{
  "n_layer": 15,
  "d_model": 96,
  "n_head": 4,
  "n_kv_head": 4,
  "head_dim": 32,
  "d_mlp": 256,
  "vocab_size": 1024,
  "activation": "gelu",
  "norm": "rmsnorm",
  "norm_place": "pre",
  "norm_eps": 1e-05,
  "positions": "rope",
  "rope_base": 10000.0,
  "rope_fraction": 1.0,
  "qk_norm": true,
  "attn_scale": 0.177,
  "bias": "none",
  "tie_embeddings": true,
  "parallel_block": false,
  "extras": ["paired heads", "gated attention"],
  "init": "trunc",
  "init_std_qkv": 0.067,
  "init_std_o": 0.0106,
  "init_std_up": 0.067,
  "init_std_down": 0.0075,
  "optimizer": "adamw",
  "lr": 0.00321,
  "lr_mult_up": 0.612,
  "beta1": 0.9,
  "beta2": 0.95,
  "lr_head": 0.00858,
  "warmup_steps": 213,
  "schedule": "wsd",
  "decay_fraction": 1.0,
  "decay_shape": "sqrt",
  "final_lr_fraction": 0.0,
  "batch_tokens": 8192,
  "seq_len": 256,
  "doc_mask": true,
  "z_loss": 0.0001,
  "train_tokens": 98350000,
  "steps": 12006,
  "dataset": "wikipedia_en"
}
Each number is 500 + 50 x the weight over its row's rms, rounded and kept within 0 to 999. Layers, rows and columns count from 0. Numbers have three digits each. The size before them is the row's rms in percent of the matrix's.

# q: layer 6 attention query, 128x96, rms 0.159, rows 0-64, columns 0-47
# k: layer 6 attention key, 128x96, rms 0.151, rows 0-63, columns 0-47
# v: layer 6 attention value, 128x96, rms 0.141, rows 0-63, columns 0-47
# o: layer 6 attention output (transposed), 128x96, rms 0.133, rows 0-63, columns 0-47
q0 147:512509426501562497484430468490498554515457406481495544434521485435601482504552548486457587400516443520562543431458511548426477559433541513456459
k0 091:464467522454460512469397507476552582541409482494500527446527533431535485570568534484443539446478414553573564449476558490450408553494516533486462
q1 087:465510562454492498531535541452505433498554524491466501410449419498554528462501472527533540513535530515452405490521484475618557469543449385489530
k1 127:495532517549461482532577480456475484459576570490491526568502502556461575466458447488532463514528545496484487595481413555588502446583468498553529
q2 103:480557596448449491427541534401555437516590475565515508566540455552489581497435551462557413552498520489475499527523482473501461380507445499610585
k2 100:485544584489545456582626455429476415497520553529487519504449503548422486424457455447517493498497516516428543526484472530520560484585492520551530
q3 082:439545522501484466436505546432454402425487519531551546568514529498431464484480532496504471617487507429524495503490513504480374423415461482512551
k3 076:551549480477527480530514442543572500565429487576577587560514521467550479532382467544477475526493528430508519552497519443485452583629430552531549
q4 094:513513575471465462461540580471494449421496509498580539515511573510449586471514475509529474528480615477429392526536484476586540507553436514516585
k4 123:569504493490451481529606560421504441497552546505487434550506487521443585466462481525580483531521534486446420542451469518526584476574466422472558
q5 098:532448535467475452488538564501416443475525471466523526537563601473529553519546425557532498526469566522429511515557512520548576495576437450507530
k5 097:582570515465476446575532517515460480522538627554519459569526467568489518509481474500489506472499533427504440526525436546561597478543437483527475
q6 096:514457554461483477420522538462501427516564507431445483489406417529500576455408391405478437483603520557453458419535517523610436451551540505508501
k6 089:477513535539414596547570513498411438472545534505456473533440491540541425469437584469557428560460531480466399533564486472496532466507396433547486
q7 088:511475578520491484512509493470418433487605544487466524479541469539547511476436471470588476517596512458541515450588442543546485437499538445537551
k7 079:486495507569509547460612581450495455437506520563467475519519436486519509456453465523437530517483476548436446594496503491540508451497375513545487
q8 109:490576467509500405416482525572513534534449464497557523523428501430504576512533386568441552539546500354476452459593550479515465561511475409534505
k8 082:495442474503427561602434357443569489456504518457476467534505525561494477517533572532488497376547480510536488490451478540425481453508526447484539
q9 120:396453411489565513508478397577487488479465527476463466433384564556472439519569552454463518500507477583549511431393436518473541490478491473437536
k9 084:569444400493521456540457568451437500640462521545498506502572524506512524459494433571587451516474460541457441507478559506529538508415508470467416
q10 090:455513507543526480502532405528458446377531511361523570529489497518478482555524403516423499523506451490593552515457541508502448452495533426433493
k10 090:494522551483493445541408511456491541531406456548467420486470563558419513502451520506475429577482594565584483459606577486550513533517436514508476
q11 098:582454491458459468439465603444567508465503457523577539466609478560549496522529542425487500517427533614497463435627432447496523477502473472469473
k11 087:557435447536592556544528509469437570497507565587460475500491461649498438490495513525485549438455481449473435528435488519456517483487422520454458
q12 104:403499555574575504550452488549458478547486653502520511470430521492461440532488540485484569445454495515410522459413474537560544469508523453572469
k12 086:460428367450532480523502563564445477438512509507455436418492504451525481584521577517404436434436466425449497538456518481551397517435487472520513
q13 089:531552451526548484502480500498552612459442454516547557471485478441495489533515516591473516485438481468473546508534464446463546540552451503545531
k13 075:556460425541502498547529477446470538488643446496454548566436601462539553437539470447392413408512493367468443485489469476485554471520495481435510
q14 096:532461465522482497470604499469458538429504537510497570498544439522516570504520403506501455503539528412470599497560534512464461573515496533514510
k14 069:505484551485495512519519504490545495519530466484556399589459550495550511437525473449512486487461543432477489553536484556549449492451558404524471
q15 113:531506504471456467521532493499508513527430477503526407470564581416517451473539422458434378514472546583482583455561538459488529577442508459497535
k15 082:496499441522542501570548496445486553515536506487485534573543499553529521473495515550593540559445499521439491466492554406455534577481491572443561
q16 074:542534524541476528453404465521526594510430480464517519463546553378588512486548484579460576393474477517500536459486501525430481567503529530491530
k16 159:477459451526541513459407493543531569515411433507523542457535476475547425532554538489436590443502414531553550493481540506425427559421533557471401
q17 099:461455435534585563489432410507531535571444473494526512459501565490581491540460575490407598479503445578525514434464491536407508547490520550449442
k17 097:466448388479532508446443564550487495448497446479441438454505406485532506473562482505476515495511496501499420443490506493507482440443515453452466
q18 080:514490483458405529598577539518505432543482552475483508449481517566375515504481454481457458552501579630411465489534516541580511510498492502537528
k18 115:536547526527452492511591502482490438474542489557537511545503493516554575451457483442571391533515545544507449468510409496480508410551487387501585
q19 092:498573603518409480491579542503520430520493564556525391519510481526450624475490455449553456543477485435477411529506526505570507469596422472508526
k19 138:535539538488447425454615506448506431436562564490474483564504530531457550473440509514552468543501576529457474553504455460527534423601458451571535
q20 081:562462431438472507485446512519391492538493551480447461484516511411540499442513462482490515434503508474545413449591455456480534546494600487488572
k20 073:494523407550523535502516539473532498411519502473518446488478456507509489426572594483530493474578542626520409533439496554515475444422474530495485
q21 091:494426410510540547490517493509470439528451476466456513511524457489570453464484509565524608537425578477596527510564499431436444412447618522480455
k21 092:494497472513546469505354467480492530586455467487543503519505544537539474485596496501452531387501518634519553462541537460526436528436444578500456
q22 097:535546576438422451496522535476536469518454560503434368451463433430567544499439462528510426519576482504423420545460518574467468503568513480544513
k22 091:465518529513525511495558484570383483447533509444565542572460502524492406465533595453550509541574511591502492511545446501518442454491511511504494
q23 092:409499425514540534439512475609480515553479423505586522554569492555478437526520541507566483511502407471557519527579533501429445501470482410521493
k23 136:465446486473492544458410433511494544526355481485461551440555499499535428592504544570432556440478475500514515414470556545438451521411521560437456
q24 091:489452525538558488570461522528432398548501519512570486507526547478444424478437640535471535507471539569464479526372485517517472448457491558398517
k24 088:568471466453469463465503550526572466538473483535500516441478490464527547448479439484543522593451517502476446490519539467541477501553348512583522
q25 090:450569456587466485497469556458454467473527505529469412466513517498572526544526547495564556534452500554586448473562493394465517478499536592479437
k25 080:564508457479535485495376522463504470477430616476500527510456544549432536463502456497380466561511557506439577493522453524501486455564377495484487
q26 096:461518491535555549420500552467463567451434503576459458487546569423492527457555472519532468468500563479441497515653559532429467534462547422565494
k26 078:591478464469412430599471416477438492533567611492543559495484457434563507516452437492495520444529473496518504519518477583534481519504523500433516
q27 090:410536536501473472445499473461515345506510464433431453549462599507492430585500596508515470564491552542470430550415501425517484496509453443510477
k27 095:556454468495539621587481497427478501530461417555523526525489587546540469475508488440473487505524458541540503462566542425495422543437529580432639
q28 098:515506479474550595496546508495473499344486482486508466481495420478456465504504506536508423508527534586523540530501492620506489450513466503518521
k28 076:533488601529360492479628510491457597534567446531547435461576501419517554577493531453522550492436460423479436473534540451517420501507544582451385
q29 116:449541523483525527492512529542502539515425573521533402559444534486461569520597408504477533521513498413516431468585534556504448551446579408513483
k29 095:476541487500494431530428431502457550584573597512584543496547374478487437559522576635573478407492523569486507534524499499517503440561536442527435
q30 081:497533525449469512510547548414517480399469536586481540603586543494462615477574532511494438513527444488458481484549500559491495528446495471475560
k30 073:441482512411571471544552473472546527528533499554543492493422388508477440511480544587569548497506546508493524601516514465530461543630527460494510
q31 101:501497501569445522490543511446521558474517439540559557571541504519474580533500483525466463456510347434450496563409512498474535483553498578539611
k31 082:569569586462557468446548471493500461457495439428410513476450558470486480501412564482515483512508519493517488456438470456510566523509518388478537
v0 131:479544466653511473382482477562480468551486535423477525481413520525510431503441513480484438553530511457538572506551484482464592479487558490505394
o0 123:480422492561465459512502527485453441529475440488538445440607534420505538513531493428534472552467595470507414388528502603539528494563467619497398
v1 114:462468477483449529542515509509529458430530521485512545433537455492483462458536544458544481469536456627506633528381489575512486548554531456514468
o1 110:485577399430519484468517500373510469448560634449486427457493513576556486554481549527510450421529550469522556459534461511570545377526466466534543
v2 119:501432490554518499432485495460479499456533466492502519591446543551499417461554457456392433512579588519517599485493508500523481507427466477555604
o2 117:523452457476453463555583542485419421491482566397521563495506515550508520466544588493515432554523528446535444410503503523523504443509434464482459
v3 103:548493510458553430520597459487454483562463501497537474518547571511569555400470506420443557438619546485550430532469448425523417511438484518474486
o3 102:553558571543523521596548543454558398542570505475498447452460569555410419494497589490529458508554533539499449532515413517555467497462511487527426
v4 104:472545523491474542520478564421538499537553493558501529453468485469454540555517531511438507640444553510481491479569557563448568491591554533474526
o4 103:526462568483512517437492489531532536527489516555470579517526484450515493511500424531396639433477503516469523491532487455441468507494453517527552
v5 101:470457595399468516566438541446461507456513524451526497501521515477496480545519535456513479546400443523502456479510472564553555508532484406447468
o5 102:484550528418465497523463417487495516545478520512392570409482478465552504512529328495491570531513488472511554487402477438521438501571485408493535
v6 119:479550521451508459473470541561406537374542499579554513528529510490553515531452545546583612509418524521528470568522440475563528443551461499483406
o6 124:480528494571589534483456492508535521499485475534471533462492427442493541414515453444552438581547448481485437520485476414578478526554511474485497
v7 115:479481468544506480502465437498390477405509444637484541556475453521494578418510597551507494490574550560509519498537464567524547516508493454537512
o7 113:483489504535566491474506501472509420551508554375460519457469470472477493493503555525547484618512476454588492403545500498564524499578501491485470
v8 109:512428541498464520504471455525485505445565509495389461523553571509536469488563569546453399441450544507506497503446515526553485577438567483553467
o8 112:533552486449500450558514503535466486475429548445463474446519587525605555521594525537549513591467444513465410507369444533491517522550467423501503
v9 091:484478517551474511469505454636559550481487510447480427437473465452468467431527566450517568535572491521509600551488466447497527459510488627508491
o9 095:486485453499567536442496534410452454489444464441540464447563504452424483537398505488560432416506509515561452429520540463537511573543563523490497
v10 110:444444507549493612463522504401495499595456526482475418431412498476471535582507470536372460538405502492427568462514489450436442579566409556515474
o10 111:501451451492405525499543575505533594525440495473549542497595498607514534564547449494392519408428500539511539511540481510445485511540498503395608
v11 123:509597493502475486488494436491449488518527429554496514526557360498407528487544583551505476491513393596523569518494543559494483497586469551507541
o11 122:467475522490512478464439408456492530458540605470435493491535464498502440564410519509465526373448458460512553504553483461591543451529602539548480
v12 106:552521465469578521504559524488464497502491473477506507428488452406584529544443512468510576447570499429512414537508555429523458417410541493519536
o12 108:556531500470494500502531523510514542535515425547537539428438397562531494440444478480400518629528445485443486553440526504488512629468522483513511
v13 104:469560395577508454354475609511479494505523498529562542543539462542575520429501448514513496489539507544469517481421486526480562502489461581538538
o13 108:443429457521509425473457535464479419488501487447529518552562547509504499548485619490520427521500576496495421475568538489550482463550518583482359
v14 120:495529528571460418606524437545491553666509522580517570609553554476536476479481501550539548456436475512487442484528513443564448440470560547592563
o14 118:482539543521517493507477517563461467436447456557444507546513515433503419502426539489512472587554427511502548539426510449542500542444562496512501
v15 121:548510465415519508515481421481605560568504445427450535512539445510520556472481454461505546393510516507468546436497439454501462554510481428471507
o15 119:498492474492478476490424458486458542519572488453518497442526431495478449549470519459459500489487423445507566577453511512559563500498558539431471
v16 102:543423455476508452465525510527590497560576500552369471495523461558488479490532510448527459437442485521470404546476437528447557537518564490438395
o16 098:435491481461439459498435441484529421519572512543501459492567593486469507525512501463484525539472504472580534564541467519473540409483513639455400
v17 113:530525513489431455487495375500506544597417530569439486517460471468514504532450493525491528488573407538511388523572508503455545440566500493451557
o17 118:512422482533495563477465489565499488543421473490482522445467493472478481514442390468419583546579486547525498518540409416455562518493599561485532
v18 108:483500468545562463569529386577484485571527479526444508524520538524453556439497519550436493491484526517514536502504489535506461510453543586530528
o18 107:429495487469543542569531541527456480502472493438465506480484588472421475472538591531561400553497430501623480531521569499513525522522494510496478
v19 104:514506473503515491416559564519462521558442558402578416493367539425581532562547482526479571515430482421549490476548511407497480487494403466560507
o19 106:531468422552500491533517587519427530524450392500563562488541486556509494468554481434444482504519472554489458502464485492575427661536499462435510
v20 119:428512562489593501539513514573505587523508456534525492602494461505558435443434500483471448503542486463589520513573487500539461500508428543535496
o20 120:442506518499563562555517552596524499473452424457460457503444560429410547398548559471657447518537529483513500517449561509516446526516518461463471
v21 116:471507520550612463512518490501521540504492508450612501458488558568464581541413427481475487558542598474588558505527468484504452569561520434470449
o21 122:485506541591515558499604523517531504546551554509520501512448533425387507510495546485575465385524474487540579508559520536579456431445396514439509
v22 125:567536470477574417489532516467490558520490453598527537554517387549470585485539484555444517455542574463507495475520497534536493470467599557537548
o22 125:512441577561538527466544484586524533464562531498470516562427468429503482527470483516603514534507496506492532598550565474475504516365452605528424
v23 107:533502491560395485585474467516437555519466497367583554601538564466501476477562474501481485441442509432427518482506460469509495513457509390591505
o23 113:548524536528504475495510449519424492526551428503450491499523395457534427565473522503501470499494517461464542450387483504559496536488577425538474
v24 113:497585471509483457565508545447478503542516544470555418496525532529557485510490474528571447485536484411589497499507514485508471579460582428549527
o24 113:564581552567589467503517524540584546530582490553524519541440447503486524445512568489489488454361416507446557534474504508540488513446529464512502
v25 127:526490496469626491519527546449535500530481520533495453534497457514572513498511431482384527487518546460552470412537429497512388557518440535471519
o25 129:527476545474456534544544524547535519467549498383524555530466597547409481492567530488502500502544523568524562568506471459497452455451451538440436
v26 107:506506525525471503547467487476528502488564525419524586455526627441544504537467491425501475478546511510517465571488535398474578545476519420593462
o26 106:526499505471505467489524520529555482566458467608501440508511498479511518423544570541480483528502463477432508499422456470551473536461500438467585
v27 094:597578515485522428471477561488458512469484502495547468512460408534509553519460440552468553542470540476484512475523514549500482441531527468416503
o27 092:577473595485529505477546462539456565499628501570511585485442357440578502501516381455501514604479532502499398510551459447534467541524485514532513
v28 106:496664473451466534488459569556455575553496451513583531573522438513537471429517483522522536526523476637589516546545506565465559450554439462495618
o28 111:509535519533602519508450502513478503496472440439381543468436438400446478527530466445562514461574532492474517502522522395539498479459524463557433
v29 110:579479521483489506515457514409498493596508456490472493532532553489485473498470456570376441470443527501536471484547532555482433625506476539515658
o29 109:588489489437438453616540510589491558500503609461514578465457516549491505479602545527447493490468480445498528618463509444479499463494522483464510
v30 098:555506546460424507482440519439555523523519532544518588528461555568428543523553554533467430481414566461490495502600446556533564592540478422446491
o30 098:570498522508461456514410406524453506530472529456473602462540501463516472579547401514468582502493457482562551511463512519523484459602439461459468
v31 102:537548518513513550461543443525450565578503459483527506506593515517544602376532564501443575504510512553482549532546492540436517510539497479495568
o31 103:492504540545577524559505497445504459591496468435442471453513498451403368599508526528551504476526527484603545448523483471539481467444582523546449
q32 089:554495536494584566467559558511413412512479450499492516460547435572504556545562509438428456521542562519489488479494518581491474548459555567427463
k32 110:522507534437458440582428457499566437543461502440500496522447515453546415475483474522522487461450538514524574546491528604494517511584451490434562
q33 087:442522555527408380481546390472384457487542541446499553531479436491486392521488475528540481548532451504500515595456526503549494517508509552573417
k33 093:541540520488520428535497531395519478584460453463499590504549519500518544538519444435423498528574568418500467501522569558630555546535497561472497
q34 084:471549544448523437424557483565458440411442544509473481464685568496532499456531526435465552491515482559441507479456485473491524504468555498527520
k34 093:524373414509463525449587547427452477450523540528588538414488418561534561456483528413519536464460484459498526508476431490479565533627508467493586
q35 081:531475532454492465443560485546495499539511569405567466428517516528389473458524560461518473497496542468491427480461462537478597573533598549463520
k35 090:440555532494507536565518480502469453474457453549534460514464515447585516512594517570501470430515414516524473509425449508485443451465469422584490
q36 092:523477456491557521515495488505497438481495497466424483518468471540650451473472600473484605449519480550431538497447463509489543538517413526479528
k36 093:500494487513443492537483516563460518450501569558536475548564493530548413475554543458528487527545488611530531515581465593510532576574493489491552
q37 086:522497477415594494453495482443467528361466536540471492506407519504490515535468473648478555593523451397508488430467458472540465485520434457489435
k37 089:497479557477493549581449534421548467537500462493508472395460541419547463591547626546467436494461521569543408481440530514458494557468526528517440
q38 084:520430446512540395498551490459456607521389518517466527359395413509493467504555435483424474490556504527604531464500504556491541441506512541517505
k38 093:457545524552517505497545492514481553481576446487557526596485483543437542551544449481464517483477446464511480465532505520506475507467481473523532
q39 093:548493516451484529429491544568555507497591473481458492451465436504537582461437464405561541492446502587476419584461469404518509446545444478487485
k39 114:509473545507485512542526502473412465523522481490481469520557535548561602424461462405425434453555554617504448485494424491518530507580514465478449
q40 113:482408487446485543508465479478537542573443409490474531403489553435548478526500467489503575531416405467553479508433490470456441519480478612486428
k40 133:478461426539533563469453507504515517529396407474481619395489515518604455504526521452465592481511437499539477470492518498468562560476569546456420
q41 145:469561634407498535580481497416598508526526463551500510555449577439464478550464441563544526604427534469511508606502559551451497447526451574483424
k41 114:471594515539512504489509508530578431615522478487467496491428552539433566510526404446399561500497463497496529498444563509541487527504505520602595
q42 105:540546497567504459562440471482397437523517557498518495599533496501496474484534550530507469409596531518536596456553467534523589461536522402499543
k42 109:480606577512457433496501510536446508463507569539574476629503515444392512526499504574571392516496541487475531547533514516566436449486425446505552
q43 102:447609626410502525548407491508556450454542422464551438501434510398502464533492561470587523509425417485554536538475505504417466421596451497487437
k43 100:537580596316458511524382537473590494492516385458522527578564586489456499527474448496516472487445414487522522499541559507511531600543473447430519
q44 120:550587514425585594546520513432519517452432466585518544486502548535522564470516536498573529535531594458597499564531522579477478542456510502481499
k44 107:488491529502617546406485518465519433539472477449563373490461553438605437544475495555474640501437466483458509456471475424606518509469539462527523
q45 095:526539464488524539519478445472468445449438492486505585476600462508543475436539534457486438439484500420473460420462505515512466537373517501455498
k45 104:508429461492561596398481532533494541490505488477525553376493522448582385530553495427462526530466508451534518540486488600519425505464601601528449
q46 103:498478536439496541527460558492497551575454428491472562504573560497539519563521468576472549453428513401531483431539532514498464625427578616442463
k46 100:464500478509558511497528456518539526619453427401466476407378501533489418550481489485459518454487499523431534514431524490473509477479548584531484
q47 104:557518428571567475575536447520424468484495584504433546535565510570493509445473505511474450418613519508515531502628456502525540483502494386518616
k47 108:529568490575472424437618490501509508428497618589523499527495389506358565490409545526533476582543522491467487555559476473520473422450490533498475
q48 094:502571597560501456524449453483488616502594503572528472441460494446528532442487443501507421459481538595514516496454486526469500534465467543478425
k48 081:566487460499515487552488409488444479570551477474591562511573564454568484459450427505451528439415494558591500563509489466484454476590500474381454
q49 070:561517568502493460528462454562515498471496439526518420487538424461473568537534572463396462507468430511508472521497487515411511434577416468438510
k49 098:529617483478522535463563491574431484498441531460516499451612434603408482473473497477581523488541473540526471429510483516513553537411421479453439
q50 094:519568486608506516472495456501409589481484567579440507541443452488395603504468501604534454477543494407486477524532529420468439418434533523485456
k50 082:505440403544582498439574491525460560555528510451469374466461352515519543497526490455463516569590535608467427525467446496513489532483533500474507
q51 096:553559509445482506438459505609486429511486511415502489567608469476455521518454480470539447452550516556466512495456517417488527396529507424515559
k51 086:434490515542521433438516502536463556443495489609479439502532480547695460426495496567533406496542588515484460548480431515472454460502452481510584
q52 097:470484545473555512538565481445466553503478509592452568456488607475552625504479422564488502552452478410572470541523529530503410536478542461472494
k52 076:573542465445598522460412492522520489492388538429582543494394500443397489543513554549538485534483472528422433494483498562527530560483530550505448
q53 082:526535479513534538577414533568594550526438424499492451507513542475427374485542544565513453534413478482523510558502468403481500513493482436464473
k53 093:465520561452514514529444520545614563436486471461469533494532571440461489582522597495496462549472466461539559555500582509399448633448514522483475
q54 107:571551461464530570508455463587544477541468445473569522457536449520521410483487551515495609445393384461479440390499446469461511496447479517484436
k54 099:504433502432527565496368558497543513430463457437469503472480580454593509548554457412478501516394490470573526476511471573493504542417549557461440
q55 094:551530522410569511517407510476550543515419622484507487441559467485531520451493560439550513565519593439503453634454481552479489603463487514482395
k55 096:512482599500569490489393543489517437501473453488565542439627521446602494514463555504488589489533490526559510489428454534517525623555458564508551
q56 113:482588561465500461557466455437451481464519570511478505561434529410438459485483526513583470477527486428568530538526531543423467481557592486471523
k56 092:493526527459545531496517510523529506545525443509430500594503619431517451501470527510502525405382338491521585539467575485546463528563585445404569
q57 107:491512488462485515422450496553583558507502405564489495480491563513466509491544474490507541635397448546440475498393502493497561528480425564540418
k57 102:546490582419549501551512478396506443564496369482502482495604484535593519458512441437540524525561537532533493452466469503474531524582477506489475
q58 096:500427521403571543469597470524603576538463481542532504554487516531500628517497517504481622578495566413491486561549516507485457548461575489453470
k58 100:533439454514443520524431469449486496488479553499564409402438425440562532573551530560477510486491535440529415393564505432525514475486517450415493
q59 113:475553525456556469568500492433486541490450471516510627538518601512550554559519491547520534435468456407569492491576588555527431548432587523414470
k59 092:527587486425580498528604525506500520536476489485448453503408521569415592503451465498448609547418552524456485492473555495551525572411513506533412
q60 102:483529593515491437533480472450426467502524617449519459549494517434477442505461511526432389457553513489515537564606482507460535482532537463514465
k60 115:483597622554391441505539492490535497532568524522464534550460506492356489520515481531470430533536541547447581553487553560482463401547468543585646
q61 128:555621480537582497584528560433485417448445527524519604555543538547547499504485538524538514410583558424584509509623558555501531531482524436457530
k61 109:477565529544506500409574543538523480547475575492535396493411462532438514553496521520473551538449538443438468494476538461573502518420531521577524
q62 113:521527545521490452522523538455420515528543588555458501536495537518423492484485479525523365394613582505486477568617466502551566524575544432537579
k62 098:408510544555483448458537504523466498500530568458457444570454525453427472503529557508463458502526528515433567510445503501500423409555485529593560
q63 113:473578553491507443584493469459444459458529593502545461546486476499454487493489542527552433498596543520538581537545500521467524457546469378481502
k63 112:493596617430447443540505528536508462496602490516552481615535522434395493527474468612493431498442479499489507552541536469552465458575462450558570
v32 077:545509465544493504494503471482560479581485496543481559497483523451453472506490474606544499573402518395417513585593534519464540474514465510438518
o32 080:491568499422559529506555524480495566468508492380504482565513474511454520452443447363471494539490524480503447540482571413592492548483469523527524
v33 084:470478533586455524496476491470535508556496517503463548543564484477488394568512403591498455574431512418447488521554566504444487524430519496520510
o33 088:566560478457596546504603503456525540462513427400554500556521483546439551468455471364425477522465492497558435505504627439557430542435536553451462
v34 083:403473490455414556463480485505479469407509472459519452470496526441505398509549453515520474532453465557500487492598519437507574518482506454552529
o34 078:531519488551597528563546487528495598561486516533456467546512490595480604614458436414437500493457478571535462511519614530654493443501528569484461
v35 092:512451469497487505526500465494557461533498528428481537465549598507464566568517519468493450500437480472447589449490447526494471500532439558517623
o35 091:455483471501494432493561576474496487515504510448518430478462514478462540553393419479496496589450510470422458550460486420486520500464547437505540
v36 082:486445464435528521566509507492438470425506518445545463466521382544560523474483498367527472469495500557561483409448436545465475449567436532516499
o36 088:472492494564383475535409494516514423535501587580485467450479521488593452525542505598490525491525519549429566494536417556381577465539519424515510
v37 088:513503487567469485467538531504488463498492438460443410522415413468537490519497451527465482482502471535472435562564536467555515517514550430465501
o37 091:544449495474477537511536442500513559445476485475464500568516427511411549465615475423590460513490456573468461459528577515610486504537489578463548
v38 096:536477502498412493466497425565566481597447543536410489526588529554503561524504512484430570494442501473564578508468536585435486433579478520448500
o38 092:532435514353621419603480527484531472508515544466497515565554450585494505433575423556547522523505522458492547407528456482464490496449519415472526
v39 078:436485482537386493470493503456563497489541499481553448443462497489458459520510461485623448619477467533584476533573494543463514486482535477517504
o39 078:508531494615575460555506589505446585553518506474436505456534513554508537458447425456428514498491483554481400572481523477567511539490545505475442
v40 089:505514539486519452543502614443496524439490471537546470560435339559496555531395516502574447519574486421551447475455539453500496399515524544482459
o40 084:495576531449419549470461530485570448487507379509489530441481543493510453455499534487448577434498479496501442480588555507460465548492497497468427
v41 096:541477523533559488525501394460434428540489489471427570511500358520581479453463587471485544468500537507542534489412495657469496442474545605468448
o41 087:558536519437439458513393472510554391483471560500493521478487503445540435397614547512449532470525471547518561491519381509436473465505486371466514
v42 089:491546507558475508477447431516565427588440533465477533477531520449488415577546444588486457495452501498476460534560498503459542474441538511558466
o42 089:523474498448648527520593514514539581468513466416538472577529490547406597527471438395451498531443443482589481510457530461598408526489494519480466
v43 090:542545484491546452484538608444430514451459450541513435509496444557509569467479517509401466555553498486503520536494487498524502573492545549428568
o43 080:471464530460362443478454518457491442478469468621495456472578485472584420476540532504619503487536442486429478522517431465478493528558462534546512
v44 092:485483532465454523513479498420551464389537441412432428372455535459440510511514497395539520472486513605512497424432478537513517438515519533525474
o44 090:497412505559508437530452492494449529573489567502479550486447506487486524551532431568435466516520439515457475620533369488482539473431554460490555
v45 092:400516448458499543575532498502485479543474457427514488458372432474433480498465459463548466533534437460465476455527484529544506467463465573486560
o45 090:477511444533387478452588562471461468479447455454592480452441493461364528466406530470451486469452515530426446531461535506475602558507482496551525
v46 094:560488543482515493541524552425480539531457503453536513512499409521600513440456458439487506508498533448526473483478501600477476519485534582598468
o46 090:472545561496423513455416470483515456403524556466484524474491498455498391441565549501386563432583483548509530537534442524335507511454468415463506
v47 095:544487486542578508554513617515508524561455537570519553505557531505488603485436471598451466535548435375497592516605543402483496543491473452455574
o47 088:411555526447467488464574534430485512439536507366529489598528464480478506494488461473539544509504568465431472501453617518484474562534494511552534
v48 092:462494483526455473423471585509415514457548511503575578522518576471483452545509473677450548466557510548459461567540480291552524500474502460542503
o48 086:505481490574554580459492476481577540539489454518485488550537518499530580623519497473526538533516556534596451487498583570618438491511537549440483
v49 088:560521494457520459506501612449473520402499458483508529482468535515437685539475469432518548461542515509532479419484530479528446497549521513497400
o49 087:413462510501405520448450488501505459514567469507574544450526521495474468473474603522525492494555489522493445470584406538456506556488502513489547
v50 083:543553566453562491529514563484472500471506442474504496536484378498596468505498523420542537500540531455515419518504514514539483437445510559518468
o50 081:508550513500387547447441462475589464389547462500505590470484454507497463461538634479397542452500475525535470495560557523471416510508462483525464
v51 102:508537461459555522478510566542440490474523461547602653588479483513490495521491532526497545527445494390406443527437492431516476446439474510401479
o51 101:537585474437456573457469482545572423529471387445580527506496462471493527515417584392504551453543581449539468465534489476590567497528486519536492
v52 101:466482532477499492501502636505546526558523486616557488455453537496496537496508467507489432550545535592577504540607493474485503543540455497514448
o52 099:440468461616482481450549562516445558520610597540527476481569536502572436534477450553538441516537485480471484476476471501467503549529467564534455
v53 097:498469458456536560502494518480456475457513506508488492495566411539540430468500595471491519508465525408483456487477492445450479462461467495506467
o53 095:585583523458493571552378426492549423519461498504468481500521535501559460540555529498444571422558552515488588487582475541469531444499508429497471
v54 085:536498444565630521478510582481495526535493554578529490546462399502495611506468546460474492508458456453433452515482502592493459456528525525413510
o54 086:477512468401461517530484486506507465445394441399564569519485511470460404501536557470597547424502492436432557453523515489418542497538496477482564
v55 094:565452537556480456477492451496482509619448509448437488502503558524512636509424463478500531451427511491564528475509486601436448476524511590540482
o55 092:490523525495524408444525527504493414511590583539481518498531579497495469372466493590510464476549505517514514447529405497374465555504487442441468
v56 086:595567483514579463582513406482510527499473466470449491467465491543463538528431487406506516442508504509508526487419456658506517498530517512481518
o56 087:495460514453411471431520514536528433465474441563501505458440550459517454420521566549542473520485492444485526495512383453377529510534443476546481
v57 094:581485478493554526560566505439451436461403525455422592443456359489544502500440479395437473536619443504439476483542525502455484475494542511450501
o57 089:500529598373448538517510428498515442460471453464470450513459514494515483427567536434523493487516428539529483544552487525541470517590480483528548
v58 083:458522517494463477444471532467519457467559471543502475496532529438417378551595452585473443595475504521465460544517564402502544483467485521516476
o58 088:543483488500578557533520486490493639472443469462544448536531441519463572528508438375461503523482486473495433522502609426607470521424500570469488
v59 099:436457500506435460395440600476506498490487527453493473466536449465446473503514442494484457549518540505507511499532498586492440480561407572566439
o59 097:524448456598487507493448507490502552519565603516510475487617539580474497506517466524459537491594567553468505448523507540418524637470544451400517
v60 107:471476524507590540589471496466491482569477493525453430483436515561483557468524476370456526476476494525521508458466475530487519525544543616450433
o60 102:537514496461443436546514451577442395474499513593539528476444517503516416398419501526524414486502490492485593463585418443423538468439431505556537
v61 083:440567488541538419436483595512466558572560485561626510517588415494495455446453527661547506485500455493516469548565549487546531542536478449457521
o61 084:462508479581471549406491497476521528467490540464517523539592470503475505535569480516558583529522558489508503454450620581497503522543460525493451
v62 081:464468534489385549442423509469565497529527545529582529454531560492485412550537452559563464485417458552507445518505518501510521479455510448582440
o62 078:523506481557641518525535535519530641527535488446502479581545525565439592501431391427424510519476469490525464555499535485611470545433526532442474
v63 090:446458467544474504533523488516508515440535548521497417464511592410498516514571441561589390529533475520474527483547542434537543562462511425547482
o63 086:461442484567570510534574541493400588519493503468499474494436541461488549624457436471471477536421458466486466580392599501527502450488582563547533
q64 078:564533538494465528565509525461425562516498509480465463525495482429499542512528443579537437501493492497524520556535570465527583388531585460503656